python train.py --num_hidden_layers=10 --hidden_size=192 --num_attention_heads=6 --num_key_value_heads=6 --head_dim=32 --intermediate_size=768 --vocab_size=2048 --hidden_act="gelu" --norm="layernorm" --norm_place="pre" --norm_eps=1e-05 --positions="learned" --qk_norm=false --attn_scale=0.177 --bias="none" --tie_word_embeddings=true --parallel_block=false --init="normal" --init_std_qkv=0.0469 --init_std_o=0.0583 --init_std_up=0.0672 --init_std_down=0.0672 --optimizer="soap_variant" --learning_rate=0.00883 --weight_decay=0.0 --lr_head=0.00915 --max_grad_norm=0.5 --warmup_steps=200 --schedule="wsd" --decay_fraction=1.0 --decay_shape="linear" --final_lr_fraction=0.0 --batch_tokens=32768 --max_seq_len=1024 --doc_mask=false --train_tokens=149300000 --max_steps=4557 --dataset="wikipedia_en"
Each number is 128 + 24 x the weight over its row's rms, rounded and kept within 0 to 255. Layers, rows and columns count from 0. Numbers have three digits each. The size before them is the row's rms in percent of the matrix's.

# up: layer 3 MLP up, 768x192, rms 0.0671, rows 675-767, columns 48-95
# down: layer 3 MLP down (transposed), 768x192, rms 0.067, rows 675-767, columns 48-95
up675 108:169104141130141116124176112152158087130156128128115135117135131128136130063148159146125176121119089142100119149134147108133161140099129152117130
down675 107:131166116136138149138101128166157110152077130181178110141137149067154111149103128125123116145088166125128112126143107123170105154133134104098141
up676 104:144090117121132112082084131125120136117141118119129118141123163102140097118113171105131095110182142108158116147149164128156129117089175122127098
down676 097:139094124078108135133156119156125124150079147138114155142140148129123106138102087119128133147088125142096137083146115117103111120129053087115138
up677 094:108112105159154090117111154154117144122127135143138116125144108114128084090133099132118121096159180132119098120126161113100131118105107116114163
down677 099:115137091139089147085133126134130136151137123145124138141129153144141117114150107084112162135095139119153090127167117098122114106142133118119138
up678 086:132120156119123104174153117099168141077171099129105147126134150125065131135138149138129101129132140106159117135146117153130091134129079130145144
down678 086:093083091116151109111114165149125079158115160156153097119124129126112109139099175144105167090164133161116151116128127094142115112155159119131149
up679 111:143129122099124107095132165084123120122168083134126146145178121115088126125075090130136094145156112114153115129172113128131144085108114122146112
down679 101:123155123086158102147151095099085100078145116148106116150136116145103088109129131159145128109135132132111089158095112190077157106117131106135132
up680 099:108110133130132111143115129077159114128139125126136156138116114166108099083080108127161152121160165123052096059145085122123134081140157175100147
down680 104:142135117101105113166141140125145144113161102111137149116109125081110188164157119090153089133126127112134128119102134133113114109150114120103160
up681 105:114110100124101154099117130098154133193148119160146157134123103133127134122120110115145125125136115139138126159112190192112160115126145088115094
down681 100:082147114149126142121109125142081091108141109138122083121118178097137125113157122129063131126132132133120075116135073125111151156150094146103146
up682 096:184191134128142141110154141171122102159144115138111140143113131141111132163116111120112163095124118139091076129152108115105145110093128106124135
down682 104:134093138146147071119097133115106116137141123150122115095089137072141135104081135145102087143131128133127075091154133122146143141139178117096139
up683 088:126160116166133129148111112150123137106111129106113157088116123110180120112114140081143146124130131111143150100131151135123143120088118117157128
down683 082:134136095089108105125128137120158128143141137108111135147117122142113180127109100127187156166157177118112111123114126116178117117127159147132095
up684 098:132150156112162161124152129128154138155100122157106137167114096176147109113151121124099163125123110180130120097106106154093131151095149117153091
down684 101:146151094113134114115149127080118141157150158132099142130125125109147125135157119095122127102136127126138161147178124147109114116149121141147098
up685 101:106108122093148115124172127073129123092111116164064135138145129088128136182124168136136161129117081136181124138135115158105136096118073146153103
down685 103:113153116169116090139131143136117076112124143183111201147112158145149144138124121134124167178139166153116152123104129141105172152162136133090139
up686 101:128156169081160070161151102099129085161121137130104151105148135161102105094119140097120122145114107189108117108132134140129114151138104113126162
down686 098:131139125127083105106106174159164135150101134152166181144135123104158110163138150104114157126144131105161134139097129168173118151176105138109126
up687 110:140148134107124081144120102123117129123133134112117166132138164148171146118111083113200113152117119173118154137117107150115155127123091094163126
down687 111:107150102148125129120148099146159068112135167112118124105141098125170116172186116139121110116134154139156139174113118092166124108074123124125106
up688 095:065126100159132129123126145103114114127161128166134118103093078097086104058090114098135104140124151118114152142121155187076114164153112128155144
down688 090:102137086134129118157111123094090128083148086128139116115122139093151123126173099104142116146122106118102080147169133123133153101111148106135103
up689 099:102082132121125173153144090098146110135132110124129099167161128069168129143161122173094144177116083138109154150119102155142150121168127142143148
down689 098:160143114172107125113116121121128136097155160158160170144125129116121106134112136093122128136120167118112091073155107153164106168119141105114109
up690 102:089104145090119131109131137112170157102114133191157126147162134139150121088101150147101132136140111161144120117124089164140158159094065108089108
down690 101:151115166140144153131166098103152124130120112099099140105162136139126156180124135104142137158095146107138120150153150120177133116177127130108100
up691 097:161103127124126122118127165110126082106154106136118173137144159137128153084088117105153117148169119180160129080143128192129146114084102111120043
down691 104:117092108095176113144110162135144193134100085112150097102152113131116152159131136150158163129111139097121156129129116144103181162195156081150127
up692 117:137149095097109149115134138077183137123128155155078178143142068133140153111181137119116155132126141097091122141146128156106111132082110115157144
down692 108:124114132073134122161168130178101128137095126102139156121134117154076136144102165073100132149126108118101103138120115116117123138151101149158183
up693 088:162114149150124091146138123112175141146116152157132138150153156126105138103119151169077143114134121130127124142210140141086132105148077120150145
down693 086:131108070142110155092106157108108123108124106114093127130123176149108154115149091106064082143145133126121148101127154132115146133145119093143144
up694 089:107097147148145096105119188122111132128127125125156111096158126118109163121129198152119086128087138108137125123158168119106116130170105117130140
down694 086:125117096153134144125106126174126138144102140136111111156105113144176121167146100121090189171089132158133145090120115144174126139090092159150145
up695 100:121079106106173152114108114152124147130165102146142110129176104130098157115121137122097127193156121142101154115149094176099104179152084107074128
down695 101:135102133108131145107084164136135095105120094132084137159114125141167158151116123121097082123100116122164135144145128123145115118082102119151172
up696 095:164105152163115149105095140137113133152113059160088137101153102061148080137102142121130123128107098148147108128117123127128152139106128149090161
down696 095:075150117095122105139095134113123104110139130126122126134124164179124180172112134116146110163132162125094156125151150081080103126136123083151139
up697 103:133142152115086098126134149110119131114122142142100120151107116183141103129084163142125112137091135147140126095111128126108124147168070154157137
down697 107:170128129141128142155151071132147146106084140096135145162161125103126130121109174164146169108156162098125130119119093166121163152107163112142133
up698 103:141132121113127118090083163164163147177141139094164100122115121094118118159146133134127097142134119152129117118108106125138090145104124135144160
down698 100:148136137152154158135130138118107118074164110133118145131164149191147091152099138122116153131124134081145118089127129135142152114160103088133136
up699 110:144136151143093109147102125146081151150121131140132059124133169157115146114123115142105149134144101147143138147147136160088068148154119108084140
down699 108:152121100134086155175130108167107134153110157092130116146129141116149111113143205160125155071136092132148124099115147154078108123111103119115164
up700 086:112142127138174106149139114165156135149161118125109097123111151133134093143122101119141148129125124157089106080121129118059157164075130122121138
down700 084:117132121160099165197131116148096121134119123132127119147143144148102128120089135106111095105101164131116108132118110093171145118153120146123132
up701 109:157129143109096164176102127130115136145137123126102112144144136139126115099153132142194184149136105122127176117164145173136104118135144131133114
down701 102:129119126134146185124163167148119122121107109099123103136147183116111151121131135166105143109114132118144123121104139105085156145115151131163149
up702 097:153138141114110116111164146131136159137151081136107115162109121163147133124115145141189174153151134151111133131136109153110130141061139160141123
down702 094:131111116112066110133139106154125126117113140136161093121113116120109072127115127106096146145127093143116102137122125135155130125148143149152156
up703 102:066109135170178121118137106125101096133141148119106073113165145080130150100113125094165158111105128152105097146175164112079090117129122109117130
down703 105:175059165139132114142154122158136090089123125103181140113139150129097146146104129144102121123137121132109151159123127106156152112111130128154118
up704 102:094149157150117120155097155133137124143104148077125096143141137133131083112164124135172150181149137114100109122165115145114100099141077114105141
down704 104:154144129092114118107142160138077099111156139114089124156070059188138127161070115129169076134081096195152153151065151097172140120108134123145162
up705 098:138143146103174122144119138098138140125116120168135206161122084141119084141108142122103175149163183121159151135119148165141120154124157118090124
down705 099:123111149108112158095076164161121075094137137119141124103110164102155128141133138130134099129113093118166102125198133091163143080119141123162123
up706 091:126184124104180172146129175140105098134118144105100101139132113155193123095144173131132109130126104107151139120120138152157123115102122075123131
down706 082:176092148123100123113086126076161125130100093133136153127169143094129134113153131134142075108115149100118116098135139104138123097119154146116149
up707 103:123134145144087126126131125107108139091136091116098111131144163146120164126138100092120132142160127118097153180167149139117147099135097166114170
down707 110:155178113162089094133103139122109143164132135109106130117140121071141105180113097117144118130115123117155126158096097129141187133141146142156147
up708 106:122146130132129068139179091097119128151091126139100175135143121107135117093160125154128166139132151139157159151097070119110114116105083125130169
down708 108:128137139118184167091077161124153130098126131102133150126089144143080092122063131149125116113119123120125125132123117132174100139118107139105133
up709 119:157162152112121094155129151160156109125119102133112110178101154124147176121120087074157148112092123145155146151120080202100152133101114116115129
down709 115:147133134098136116097122094116094144155139095076158124082127127153102151136160134171157099119139128150119143114127124100096102134174128174112110
up710 111:109137104149169146140128100135074122143139143117140134127177103122153119151129116095144110158134115169079123122152092175146087125113086140124112
down710 102:133119133149113137126100130175154125085142103172118090128120142125145164154155151129148153122156112089132092157124163147095128155107131146125091
up711 101:108115151120145143160168088110161100149162117086136108114137152105113131145108089153099126102133137148149117083089110116116135150101118099150107
down711 100:106154135102135121113141130094155100148142137172078105111120089142133124099157104124136123105130163097143160113152169107101125133146127148107107
up712 103:144128163177128132140145120135116092129139148101159108127124121172118124126096148141113111152114127157139121112104121149097141124120101142087088
down712 107:108159150127131139140118154128092133115124174130122110160137164112130118140136131128133165140154131123098106152137137133127166133123103116124193
up713 089:113127131087125110131126155079139145101126123117141094128108108129149145137182163126089114134154100116117126145117135115090134083122143169074139
down713 090:138119093130109120132189092128112137127069094161137169131176143118123086088095107159101130129127131144139116115163136114155100154108137111134102
up714 096:160127166100117077142115146102127131152140121120178103103111093106121129130151162156155128132126135158129146098140114088125171111136131139102112
down714 107:131116137148163142111147135120181151151117137114143099109137124187124175153142132166130099084096115125135126159186116065103135165094113101074110
up715 101:174123123089101121157113151128134116138134126140054114101164122124132102179107098131148104152125131178090114127151097133186125152133081145124070
down715 102:127123131174106158120159153107121108143111142165162099123120146120107122126114159143103111109137101083164098148122152105153120142100131123133137
up716 099:117158161116120081144156103142115143141089106096142095151146153110120078115136116115148149117147143135158132109186138133130126126114110138120121
down716 096:102108110147120146145056098097128163110110137165122110101137127084117101098162165140121119175133081121126137159143118113127103148112105075104107
up717 090:138135139109131142132162122104166139127097088108133132082174120124145160112149099128157079148126110110101144178147148161151128144145128123097100
down717 095:132134089109118164101144140126114130147125129088101135106139154164150128129151122109060092163110147148111116123139119139156157171132126157110124
up718 101:115156159107161093138106113127143120128164147167096051108132085153139113118156147136101178097098127156128098137149149127157129123108135112164137
down718 081:134125113103075153106177143114148112147115102111165135080146124107131140141128112090140123144129167149150137152102122126106093079131118111135133
up719 106:129117124123087145093126175110109169134135136111135123143124118156115110147125110168134113134130106132130128123129077105142100094141128150104084
down719 103:123124123168135107126149107172133200139142121156089130124138156103113126148132162140124127123181185113138104108165147106139153143123101126117139
up720 097:163159130151149134119119152102136130119117077104160133128146149144145155130157194137141119153107135170126127146163155099065136064148152168150138
down720 096:135170147121122145159129114155128137103104097107121114178151144147138156124127102148119153186148157102159143129163147157193112088167131107114163
up721 100:130131133161115146105153107113131085153151135135102133141147136172097156130114138149112138158105144118103056147158127135114146163127094140117123
down721 101:143145143104136128104068121164131142075106142137133118052097122116125128117149099145127093123106129106175168151061150108116149132132129137128153
up722 093:130121139123145163187101125092120157149099112125161114118125150136106149128153141115109133132109132139053130121146137151119162139146159119093126
down722 084:120118117125128095138153131130116128115135118164096170135141119152153118136097155136162143160187110115154130167101116111132116123098100154148092
up723 095:114162150130147123151182079114071073135089136111108168142120107189091132143145137146099063142097108131094126120126102121097179148160098120160127
down723 099:130122115112118120144120148145134175136131134159123133114122118110140126176162104119141104147161136143149169151131118151151136138109169108154119
up724 088:118165129093147198120099140143146131093130179147122153116163123123134116151159098123094141133165087159086167140096151127131116131096158132155114
down724 085:147100135137124075177154154107168086123114155168167095167161107097106108099095136108119091131129129120142129136139124073119149102175133134124135
up725 101:094150127138110124085127132124075136130160172120120128159163110129082086163114166111144158146172089133149110119150128131168123146115123147126131
down725 099:129167149117159157136130115132123110097095100132115073104138090162188129154169120111142127130104120162132146128124104127111120097131152096138128
up726 104:133130154135141101111148129083133166080100141090093155117106061150120098211123127096110136146139119159129144137165139167121129116166159133090147
down726 097:110134099101121157184120140140103113158109087178155111129111154099138138083186125130129172120098134138124147120129157114123147125112125112103112
up727 096:119117174118108096095087115099143143133103112148151154143100126155102138125122164138101091137134103101134122154153098171119122132138098156111116
down727 101:103076102088189143125154098142147126129144111138146125101102128150166142116168112158123147162094146092148133129143096124123102157102161136129161
up728 117:138131159078119144155103132164128101147127149122139132125123123113134108143109127161107148169090141122112166136118144148115125152110081154127143
down728 127:143153178087155095123160099098155154140133133104127137119111105091099133082088111107118127154151096129164100128120122171107110086109112175123086
up729 101:142131102143121126117167100137091121118132103139099088124134155125116130107118127124096088159132106168116145146102128164124138111130100184141142
down729 106:142098118179143127155189121130074128093132126119157147135165114137127130124119149121120140097109136114131160137108127142139135154129099115098054
up730 104:153150099108143135140148148137150113149172138107153130127121110127127119166152113088082121109165117127175143121146129154144128140090135113116160
down730 115:118116113141149121081150108099122147142126166118130115128141095179151127097129132168146151128133130122059169136192128151142113078153120136121102
up731 098:146104134139165103134151123155109159113132119135159117128145148113145127140143119175130135149131137119144139123109151118133144156170143156117122
down731 099:117111138115101175109129136137104085118101105127095160095104135123111152132113125121110102119164135154131138150086129135110143104123156157143101
up732 095:112125137144169124110135155162073129118115136101166175135106119165140128153111137165175163119134105147137132128114091157133115147078146100109136
down732 100:164137105137102101112083116118135103099123163100094123157100115124084128095118194142156096140106125115137138132089136121131121116075113110085142
up733 102:113166122091164088118111146121121151133105094134137171107107110126190148088144117091171110142154123127133152106140164141138118121148150143093129
down733 097:142138125150158142157126143136076081133121101134066131097146142096119110156154133173081110129113142128105105134089145145154110131119101107133135
up734 108:132186125101132106121075148090179110113119145131124126132089085084148089107119149148155122129127103114085098107112175130144109163151101126141143
down734 106:159148181120156181098134126159119125152116174142131133119075140101147126135139151163133147126137117105173103169128110143133158121109122132134109
up735 101:163116113092126152115149114120117091135123104100119143133148131129154116125152110147214117135121122101137144166071058112131145138158155138136108
down735 106:133129103074131085098131158128115123134170110118118126105167175141154145120168120070145144113164148158144108132159175120121140111122127096125146
up736 093:115131092099156144085146074141062135131136097127134137108129140129120132074163106139128094188137133129114118122128152104093104119116075119121148
down736 093:133069156129146079160108152121177141067142097103139145137137126157144108143123132124158132130089139149145113137150131149151100119143162130141071
up737 084:100151111164110151136130104134112135142081098107117153123138167167107122145137089141113126100127112112101095109131105123067111120122120136116151
down737 085:185104140148168106108107122087104111135190138167129172126112093124119140116140169110098136169099153159129166135176140136144125129150145148119139
up738 103:124101145116176138159107153096130108126109138114163123149124091125132132144159139107147131120155151097116134142088114125148143152129090179139121
down738 107:107135135114132157150128096147177108074132126122132110102105117125140097132115126136121116127153130112118141102109132122158095105125110138083113
up739 094:143091161093125091136117142151143146158126123134074091134122125115130126083131155130155108145143126113143089176113114108144182136149112165145109
down739 102:113113057150129103093116129132106098123129145181118123052146114112086136119121152120151149147198135143120117120111147099122103132141172145119102
up740 119:104130180113126155129142140163121118129117109139121133133151126133126114136132100112171086124146115117163145141127104121128151113162131107137170
down740 115:117150110096105112126131150196122104108152127139103156159149157161108099082135127112135115140150150164123149082102125106110131094156156143130170
up741 097:127155129077152115095105143187110103111121140136125110144150076132120160111133129134126131121095125124111095159139116136152090130134122125131134
down741 102:123127131163136148108107105112132142108160117104156119152148142131143157105126172114117117119133133147083123133102112128139104111128150103120116
up742 102:103084154127098087115148120133211110141143139116142117101147123127173131163128122188124142112146110155124131168090119152121117114154126150134123
down742 096:143138125128123190133116128123099116158100096158093149104117121114129136118148119083122118119135106118133127049157073119104107106105144099123114
up743 112:115127150120122144096107111094147140132086136163176157098141145090102114122131094153102101129150133157121135174159102113134152165126118154171128
down743 096:145117074107122112160127156117101152117137128144143131144154116124093118136093123151131162133143101146115090101130138147135143128106139079165134
up744 104:182147169108101111108110119134110146156156087131138126116117126133129177120143135133130142097084126153138089108134134123110121103148102141147102
down744 098:098122069134107101167150155101127113147135122105109125108153126174083146169113131126164132109108128110120142137115100117138131134106139091132114
up745 102:122114127133105152111116139174157094148128102129139122088104083149128164123103119138128118143176125151122151109129118086146130153093136182111133
down745 106:139154126081167149070116105085141144164166133132154144073096127159146133111121150121117176116139140139157156083129116160095141134131128158126154
up746 101:110172085099142134122130115111140117145144078116129160086162132169176159139124169075124095131126145154113115096109129145122146140098138145127143
down746 110:149130104148125126106122133134128166137099166148143084105147145093102101131116148101145121140130136106104120127129183142117148121109117132164097
up747 097:142130130116152150149186125142119084125095121086102114108165140182099135118157181091112105127139149091165153185159065160104127112113161102132127
down747 099:093131087153146111093128127173166166130136108164148164128118125087158116071150084117178095117143118136157091128128158120145113138077138130171102
up748 103:143148139137137150123153129150092113158144132085135125089144145119152139141096200144133152137144064135111114128117097112113138135129138155098083
down748 099:117106125114102133101148149108149147140119094113074146128148112153124179103165141129136144138114103164084134154122160161125082142113160056102131
up749 103:117137174117148109161101086117167131098162139141134132133121107140066125131129187146149136138170132142110140143110136071139129146113106142107098
down749 109:127123060129102131134143109123094146142101114152117127168094123131130137090099074157149151129120082150133124130170100128107115156118131168123161
up750 094:120163126087068129111158157107116125103116120158140130113152142103117139142147151128126106105115102140131169134136095166106084147163119142148124
down750 107:131077125130136122162117116126157138105128086078100154107130101145111121149140141130161132151129161112114137114087171116141165139147124121147099
up751 096:086131132141143136170103118123172119135146137110152135142159134115109120113110135119130123110143133121113140143196159153100145131130149146128118
down751 091:082104132128134157113107137131093099109124073119087125123088165144126145132176135160097144127141103109112122114106119127161127162142100107133138
up752 108:157108167140110105093129125094159170138123065101120116110145099112132162101128106110129090129109113157120117114103107104097084094080104167126135
down752 120:120164138158132127127148122160115127090113099128188151122128159128115136110121115122153099118124154108158144116075087097151091153156134119101148
up753 105:126126149113145123141132113129151123096158134135133156117112148139119131066175163108130160129115127110157110128128131128115137131117099089166135
down753 108:090122095122153181105137131097094098137106122133114124155142115097107123160153098131103078083140098120101099146093155151135128155135113144165143
up754 100:132132114076145149131122087093101128105148143152099130127106164123131163149130111093120109158096117145109125177173151174142138090137110131083124
down754 105:155143140152136115112117120091124126147122183109138189162116116143079138105106139111130130121150102187133143148138120150119127125145132119116143
up755 104:124148116131155133100112139120119094115175114132138119139102100111131147130129134136129111197143142110107102121107158138130110144139157118120147
down755 099:092121095165109114139147122175147141110150142152162187136201116146133095044107115134102135096145130106141152128134144120122124159122127115101099
up756 101:112143129154130113110161087108143097163124109167082122114114106168125100138135128143103099132127145124183088093152103118121076126127133160119123
down756 107:147073153119140116119154102134115134147146127166149128140145112078122141135137120134097166104101085110154131146113152073167135122095133129138081
up757 093:097177140134101114162142117128160116148128130095086121136144160108072136117152159109074163121142130148140181201122155104114125154150120179125118
down757 094:115124124141158122089101107132066126130119098151091123141133150117141148123163129120146142145145162102110140119100083144139112154109142124100096
up758 105:138144143113152148145149108160144093124141110122150129145124110136132151097153169102120149067132125082146098117103153089119132119134128156129149
down758 089:075147143157112138111138122095087140117160151130139121156096145127149111118151129155133160169165105138126135114133123117123136166106169125132107
up759 105:136129152136139137083152137124107173139088122124088122135113099140154092132128180131150126121138170127136150154092101145120129122137146149118135
down759 099:176110105135148097108129143099101144142125123108140112152124100133095158135084111105124136132113120107115132139126117097120122101128138107160130
up760 099:149155141126175111139125159121126103157132137118145123110144092120157142156148114115127072155114103133140148183138075131193101151098134123137106
down760 093:077122145106093139093137143095172131113139132116118128139140136150119143107068145129154157110192103155142113182072123138097143159125118129122126
up761 109:109164100131152119158119157103130086085121132139119117097117122115126151125177114119127118137141140111141156119130093161143073183059138103123118
down761 114:126159111098117122156126121099134122121174129125131096146110148127110128141102133101107113137117089114097154120088133152123089131144138097133120
up762 100:113112090113106091142193128084138113123151128088145150116125128124093092102184104130134093102143126135102145111143131135128083091116127127177101
down762 097:128155124128123089140056133151130167096171102128116085119088144140120132189145137118153151135135106146132102110148137110148122106128135152124134
up763 105:184137122164109082146138105175152120125143130162179130165144132128137158121087119144129171103167109116178122139112123149101108096124144154092111
down763 110:127103103160112114143106137157109184133141132144126134135148109100120099114063143138132153125156142143130109114144122100129164157109100108117135
up764 087:117127113121144112150119112125105162111199091129181130102125137104164159099145125130138145110178124122162131142060155146101098129138123087097109
down764 087:084091102114133114121116147070128136066133111122122104150136136149141123109139086077132158135136154110103125144116148100167104156132109103109118
up765 101:127152162086121106177102112132146154132125157115106111129121142146150134105150148158084129102115085163144174150088129157117103116098087127107084
down765 096:129115077158158115090111105132107119142107116126128095152131116135166125130140151152118121113104126125098124111120113136131163141164124062122147
up766 109:110121106125133139116176130126150141095144088163136110166128174180159122144128119137125143127122144155146145129126117165129093184107077122144107
down766 113:108127138086149166115132127103119114110112128141106115122089156145122172157143131103113132138155143112106127145128126137102170144159112172151147
up767 095:105133135130151106083088112157136129109130167142115113119151149160144134085131122141089133106148163158129150146174179156132130149116136122124139
down767 087:153148117147098127134140174139094169142108092126094114132116149094104157142105118117173116124149120098157165113134110074137119143126099113161126